Part of a small language model's weights.
Size: 13 layers, vocabulary 2776, 9.47M parameters.
Architecture: RMSNorm before each block, no biases in attention or MLP.
Training: a variant of Adam for these matrices, 413M tokens, 12598 steps.
Each number is 500 + 40 x the weight over its row's rms, rounded and kept within 0 to 999. Layers, rows and columns count from 0. Numbers have three digits each. The size before them is the row's rms in percent of the matrix's.

# layer 3 MLP up, 640x224, rms 0.0468, rows 106-115, columns 0-223
105:526518563527550590497524490567451533479473508511444386503474507530413543531507429471459492503504447506536540497501506471499528488460470437521492543529513521459483480596532530534461567520507451505522491497510543508514493510479493590491484528453513456499413527448519533506492479488616550509478489471483528525520434468550397422572480497488457433459531412497509491428529481539461522489539542467511517460451480512490498501518586468511493472469517517515483550415508545500509497488486437466511445588449520403489457504462523485504524493462503427516531496497490518440489496545583458570442490520538492526490503383531430400480516510522501501424508527579514509465507492473482471506518
096:488518509416546402494514460447479480490520516480600518441497522456492528561502502506459470485454473491553457464464529500514562509519564472483501493432514493465476502549472492515436400463551519514502532478571495501478507527482477428503515478488522462460557515595489505475548549504478521533538460490522492525451447551473542487447538477477509414461523446532507480562494537601564493572460435534488500534396479531491559525465480555516449429537462492485535525495491483607459487479581496518445557577505442403520457525546494463499501494540482486475455474442521517532521501544519486547494507535533501525498510546483518523514519534541509520615481500548512453515435519500572538407442
089:541477528445511435477511459461517548486482482551631494507509504484613464502526477451443467558491530555479590501514516507492485508445477562532518520483534575466503484518484467512552514535489427506507450478533468538459507507462498555520518577532431465503468508501382526504523519443544565447463479472467461457462474518522478558511483559497490508569459372491554459527447530495476535482480448511522506425454470504552528479499533423499477400515433497543491563442570481467507492496559461490484496502584517584499492590519531480452509517433508619527510477500536480545518508526471525518437519551492490521473470523455509484486523564467530491524459502469493513486473535481511486575456
088:587526543425479435471493498474545517490465493567475455554539533439482535581499506563528530499490555502555461470460465517490462490514426477506604500504537556481487508528451440486577506457493598512495476485452543448550495579526438444511447457488498470519529494518575428537457478507472458514474496523507512519535514542532501506415527498498497502447507409505468492551504619544453530505499508539556506535500485474466434511473508493498473504517572447536488483508466495547510487454476492496469455490504470547537538484528439538489515454546447518613493508533524462461583486454492471543440524488477541490456498534471536466561454541398518505534493531556612485471399492482541498506491
090:558501479533541508488491496502508511455433465542435478490461520534454479477542546515554496578487479505467465471504509487479463506578471535519465495527517543369556524608496492547385500480468472493450420502510517425535489425526460522488506375470486549459510493424511456486547441461501508419470558474494478484527519516536450534455453462517526505546452532492530499464506429526511513571593490525510491565463496508495583483494494484511528509472382410508473515508508549512504486487455499487520494437500531425526476500488487461493471503430428452490588496486506560519508523501440461496503536490497474422448467561508497539444460449449478496570454491476489554518476499531441486542501
095:462493568441543450479473511523477533510480485443478470440535507532601471542473510465505494568487504461502493502563489504494478538489470512515626458504545541439545482566476491477508571536501499482518523440493513638482499450456525516512502489447530463502527505502597481504606491546559451503508479531503597476508516517519446550513463525511509483443433483505459500500487523484527538483527488482516504516465524486509548476557569461494575478454624527535585484509460494522531502458598460475503506472630508515506493506562523463544503465533507580560458523510507497544466576513536488521509534532499463512474518420470453439553521449404524508529501481447539471526508490467476485442503
127:543477432503550410486500401400554483519400463507505496466488552481465561508463489603452513463448499501473466474497501510519494507486471509497503431509445479542604483529485469507540459479531551488500448526487530456501511552457519499489432491550563582604533528538522513492421510472522486476504557476518477533443528492493529474500480487524477486497560506525507498541502496518559473594495507486532528474465498510484471458535467552499468443579490554453437457509521503510487533541540539489525456485467486539509522524509483525468542409504554522581501468542506453529564550510491459403554515558589547474512458496521504481597520530464579525474465501569505524488484479402462451470442
081:507497505462485489532508503479399492548528468445520467524515534491513460456474502493533516453516534506480503551535465544504524543503400553488594589473532593513454490443454518498486439404507634504509568468503496571432492434470594453512487531531517461523529498495487481495497546471542522504548524487493446535495439468426482525605498480524554490501475551477482516466494506507491556526459526502419515545474530502536473532504462520473480595461508410455480524525489464461490491475492542505508524479541500497535487501524496517447522522400494510416541462519512472473482563462523491502385470553475494459506534483531517584430480545462498503480452493405504473500422448496545486512567
076:516470480529500525512510562525470457491482464595529534468499483568441521429500498499527499548552500515542567488457516495504556500578486481507464528498536481511485518440398548462529487513522541529469560514443516512525480611568446548479458463542543511481520471496548463464512585459443515511520521484500566458439521525604542515573434464518519486445508535458504480519510420562576514448571440505508496509501450466526462502543423500500546485485519521471534540463464529538454548517518530497512553499479445523479497580501505530504475490489516531477492538476500474590503568535547504492533453413530510472548490486448550502518499488457500503617512490480487543492443408544394490559433
095:520472514514468384570522531513532455479481519474508489572514518460566530527521489474491508504533423512467537481465507496497429521377581480500454523482462531538501484506494500495526536467494412519457484528479492477516483488489494453509502467477543388514464464585429534500479457535560476492426471498516507512512538468549500509493541396533514448384560539526531504539496414494526569509477548480453491591421499480488516504530680461477485513509535532455521444492516512445506507513480546435500431496568513536471554489509469511489460533537499504467549415511536555517506526509448486511492503490567467483490522467502526565502525474568469525414513494496448530524498532502477529493503
# layer 3 MLP down (transposed), 640x224, rms 0.041, rows 106-115, columns 0-223
089:529486513601443488499475457512538514479520504459510517471507443544463440504418521429454475557496537429500499473418527462462548509523491508532478395483490491488529462560583546544486507476520554502505574515420502413488512497421471558508508518497484541542508421406471454563519537494531528497586438504423468506454493547480447564491483517494535471537465497450443470568459475512460432531545493548455509486493537493482539454555472524487525378430432469449501490430443530551507441509534533498527466586505524480540472536483482540499509528470433507474519502564472500500494442542486505500465494476516486501489508559509577504529527537536509484511526470536492542442580492542495532575500
094:525511552486480473503525540521551530513496493560446485482513452478446467514453524491515498374544500460496415530499514480584493540483512576498481550478476449472560428543463505552510396527470503558495499521478478523476563534552433555527534493478517565420521511501463544525548482471496547493459459536508480497512508556485491517488503520482504566430486534469370488462582492473467480506470467546514518483514455506540516491543564477585486533542503500532501520497506525469480463472464533543496435495534498494443580512501475533393440541433357447524500514556461529483523530479484458459512502484549489498502499527535520492490496515473682504497509504497505527504536476495548486473434
086:448545546532509476510561471557497505463465483561457455478485506464393466568507488483513467569459552485445463508554507571518444495457486494537511483459456472536533519406511474420511506453446416582525498503527554469464541557471537543466469420516454569498551518502467497488542575476562489540416451548501500500512511519525475490503537591471443450499582519510548448529441534578541419468516537498500543496530524492457505554433517520441538515517472458527451522514551523416559459571562498512497470460531535460476546523519498457462553489550510497479475500524417449473477486491482521444532464492496466455508531458470488464450526575473487503458503513560494481416530437532519507532507
082:490526472567580530506476423445534477560485460601435545547447547501490457479546483465605541491502504488489447534461492481446507490494525459487495442453475493545541541486444460475492481530490502461493487474532445466490475540539463520507575538485519427476511536556564575484498426502455488444521562545535492502418545597447481475485427557468541504536469469484496567543527483481630499443428534481475485519479447527494500460543467518547470523468439496510509483487491450455536461545505446513503542498482515477505508534529520573476511403476553505475457504421498460454488455488560552441447467497518585493455449542471546524542497548483446523491469509457468488515501554488495555522436
079:523462522559503487493452479425518540448484580540535489527528453529473525444450496522525462495479554520566471473472480549527507589492455450509538542442479565553522487477455585467537467544472534466416526457470508487505509482446511498473462486439492395452488587553492564479440479552451499451493497511475588482454499489562544559472512572505456489538562549575494410496505494501507487514505517504497454509533503500594488480489474556514543541528509470503535508517442509530533456569495488489464479461576486518499487521540506552539533480395508561506568544493569484507531518549551504529501557390494421540449497510471580586511511533526521455550514510493571485549526483477490519509504
077:562512448551531461516400467525488442536494516495465490527540521520513490523461532500475506455511494547535549531443450487521584485430532501453489519494476464509504507496478508531496511484454545556491506571459519543516463481557506481473406482499499511481553477468547454485483466429562493483471500525486558474528531503549426513555527467473404539572529542551493496532472515457524541525540489507508513491418527488594478445515419537540485570544574490560489587521456429441507473539582516412521518482453523435539502495498501471407532496456477570519545489498489498572503525535450502514438522530495489463462365448480450425490518538537522563496485463436466478547478513470537533465534
124:516531417445509488474520477509550520521513424467480526504477437483468509521488519479491516472384448496540471450437527555533514405491416532464525497517536462454525482492534604533455460443495502494515448508498505536628456460476516478535505477584523466491508522504469512519448451494473531505544454571519507491472557522482556488536491447518459429455484507540460499474479499465447533507412552533553536562485451523523510455509542388462514495478464574479523498431528470486451562554522533460538470544445454522536498558502481480474493536462498475514522491465519481495425534415494511528461456602538494532495456511462467477497549489441639526499466526484496523471443466510495452498478
075:543455534504450573500536515463493477489542466477513538460519473483539498512491524485468486475523510473436529431486441491524526449463486482532392452484510450416551501510539490484542552499430516506514549503576473462493515446459505485452549449477511476509503476543427448510476504512534487531521499495503460522471506491514458451457517543469475490506589539473430490497478515431546432530515525473501479417491523508557592473504509441450478499576482626484520497427535501473561521512513449439402509474473531481387578489454489480523453500455461556462469554525484521509529533506393459476438507585534494536546532505532495400454535550555535461504555547532486438481513490534467484461482
068:582516525468491529540501467563514484482479521502485442504453528495425564543434433537565548543440522481527512521492439559445573534533474503477507545494522474541499492508504500473522576435592527507466454395476500466534468553518482470526546492564537487512472485447502478390461518537524520532513547547545579485570524489469527498518548476480507526461499477497425579492463513553609517499586456494518491566558483465422485564508457498491501473504518503490469450568457523530542522469533465610532531505486550427454487418528570503486505562514498492463453472478493514443502463514497481554543539489426540464561526504494536488555530511439500483515508507454540537562506496540495511559478
079:558514563498446487474541463491468568458459470525390566488503539514554508445492546448484474553509511497516498536487473584483502474482490475450506525513490527491487509494468478498513521464442470468487485433448455539571513467459492482467544431528556542512550520519468526496553525479484494440473516462518500497491456457519401507503531512491453473524455441532630516466508530484538500517490564518510431523487501529487480483494415510484520528570465513588400495550572410514455431527466465514462440462453408504506548487560516487562451499467600444506529529473491491454540533486469450532471511518511428533541458478522517531502459473550506559570543492425516541529528485437545570524433
# layer 3 MLP gate, 640x224, rms 0.0472, rows 107-115, columns 0-223
093:489485504549400472438484484489437547501499492527471490515526531506571505499476538441545541494585560528574502576516497488499495557507497546504471550511489480454504488499442437496562543504471545490595479503422500451517501464492463572503438517458448429438527484489521483487465498545502532385541513522488476501512570484554492461560479470523428533438531524453482509495491478453475528460557501503501498537489470460551455503483564480493545515519423554440513529561589519406572480429436557443448492458568567498451505554461504474475488498489496457484488533541477534433472476495445509485448477409454462493529554499580491536502499471520512470506507510395502520544552478440477488507464
099:483483480384519505492478508473518506492552461534470520528516523536524466505505509437481490561448391517436501515588511504476409537439573426514495445548568428447501497593506530517499549483489521491483589419551458560517499553490512437480522521526559496458421521556441418508505515497519542438514473542464448491508562568480462545432524519520484527516528530520421509517501447520518530471505503522470482465478509489497476519468516418497363497498471612472428535474533469512508498518511536467492529556439495418487540503479520485481505502527518489473540476479479474561520523514448497513503528379469500500479547508483444517499497471525515461499495511499489519506451419484498487555415
089:552499586466488462490520536526439513469578521537571514544527505560587491570510468522438496568411494501502547478525486496496460495460524475491486534529490515563471489516472487504503490468506452496490418528454498408480493500461535534528536419507558433498424492462614502486491481564452560490474511488542457421476452465447501498514541510511498505438535414523508491452477497505450480432450570510454515527501561498452498477562473482525508501515543553502498539482469499527539553455534521488466520538502467472465493497524492546518521496496453523494457553470523508500525424506472477371549537492610478476506411511583504456534486532556526486413490484548495478590539471417519552509474
084:548490497517503488427505456413485520523528531543584522495522484475446403481475441440534505456497564480574458483429467506551488538487530479487514452578508527471469495475500485525497446515493478476374500450532464481539506461483481534530454527527492463480490554565472497496551487523476562491533446535489597499447414473498617494534516557506462466448521504517476506474489534412572552514548476493494518419462542551506477521515448418526455470470489500480462513479485512481528499505490403551497559538441482427507456523545485542488522448503539578538488518553561497565454430518489518463529454462557500496487461524479465468533495462521492526409474486540569503468519557509585512490469
090:527494550620523462428505497486435492523453464560515607413489528505407462508493533460491479498525523514538525537452506515512443510554467472503432479486464468377480495511458528519533482491456488515512473493453501543512490519501520529498518461575452502491492456466475512496478505552493417579556526480484553449520501505454543519498484542496493509489473456533583512588517539610514464567457527486508516464456508480519482474544445505539494526500528438408506465534630482520507466494480470518525522569479565403487505535599489503500494553447550540462516464494520525517530360508502487451483448576560503470501503478492503537530474545507510495562529502512511523504504474510498529513562
115:546529483541478546531517462493518482508527509505557459524509502546518434509533549419531544496551508451473515543513533501436471566444457476479500526429484548480507484541486455466513572450525468553422509516533499477514462504556465434491560508520465497540507513561550527512526539587496500421500463552491532547475525460446465482486459466474586532558542500497486506457464483548585529467578468525484509596525473454501538526462504543538471475464500453510529507528492442510536497504466464471530520462484466490437575498518544550493480505476547532523528560447529398427519466512476495514436539485468529591532488482572484494491426517590495501533511476443572478558364496454475462566435
086:581484532461499444436507458418549511498537458486556600516510512520529501450494523539518479564507496477490502423493480505513527508386397481497460491489513438406458526482539519522576467506496489507450489476497508535458514480454530477496497522417430437546441501495492503495436488437462488436468479507482503500478432463500543490529463481506498517511528363495501514478495498512570567484479565527543505503419526476517494474530491541521496513552527489441526526478433498497467516479458504478480537495520540510502476525562536489492573413596476424505536488458534429519461494531502490501545460364584535440431554461542512480519538545507509514478494507496484505507527522525526564421559
078:496496529554454540494489516497417528516465509508539435504509480479475531469478536482471494489507486513367511491480502509529394467581529484523542451509425524439496498423460546576417510495573537502507497469521470602460516496554456547483391574473567495520526482478540501499434495588540546500456496508527524565483539570474505522538613498497554548515537377510512545503482570544408456487485497530564506466500518490514462520515494430524467556550418427463496504523562483547488531504478507526535456501515503494461531480441509527495511492540465533454532512533506475418476461511493521458535531519539452466520531504519515534446458446530531520529473513481468482457554524506491477497430
084:477477494528466497532487559510523467479508490488492494459526525544594509532529498479426518501475403548483525485445497519486493528501603488516534463555517505462538509444486515482524519500402526494449476475511527513495477541477603551504484493522488412566522488537489489495530547484523482462552410549483505440498509536463460514527544543518529521597452516492439506546504488622495530501414526521455511551452512526496458510386574587523469479582552521419491532468554521512525501489471503437550464550590472442512469507533484528489499524502520523498500471513553465555432579543437528489427456458443443480465488426540484446586441516482484485534518523504484513520447528494501509475471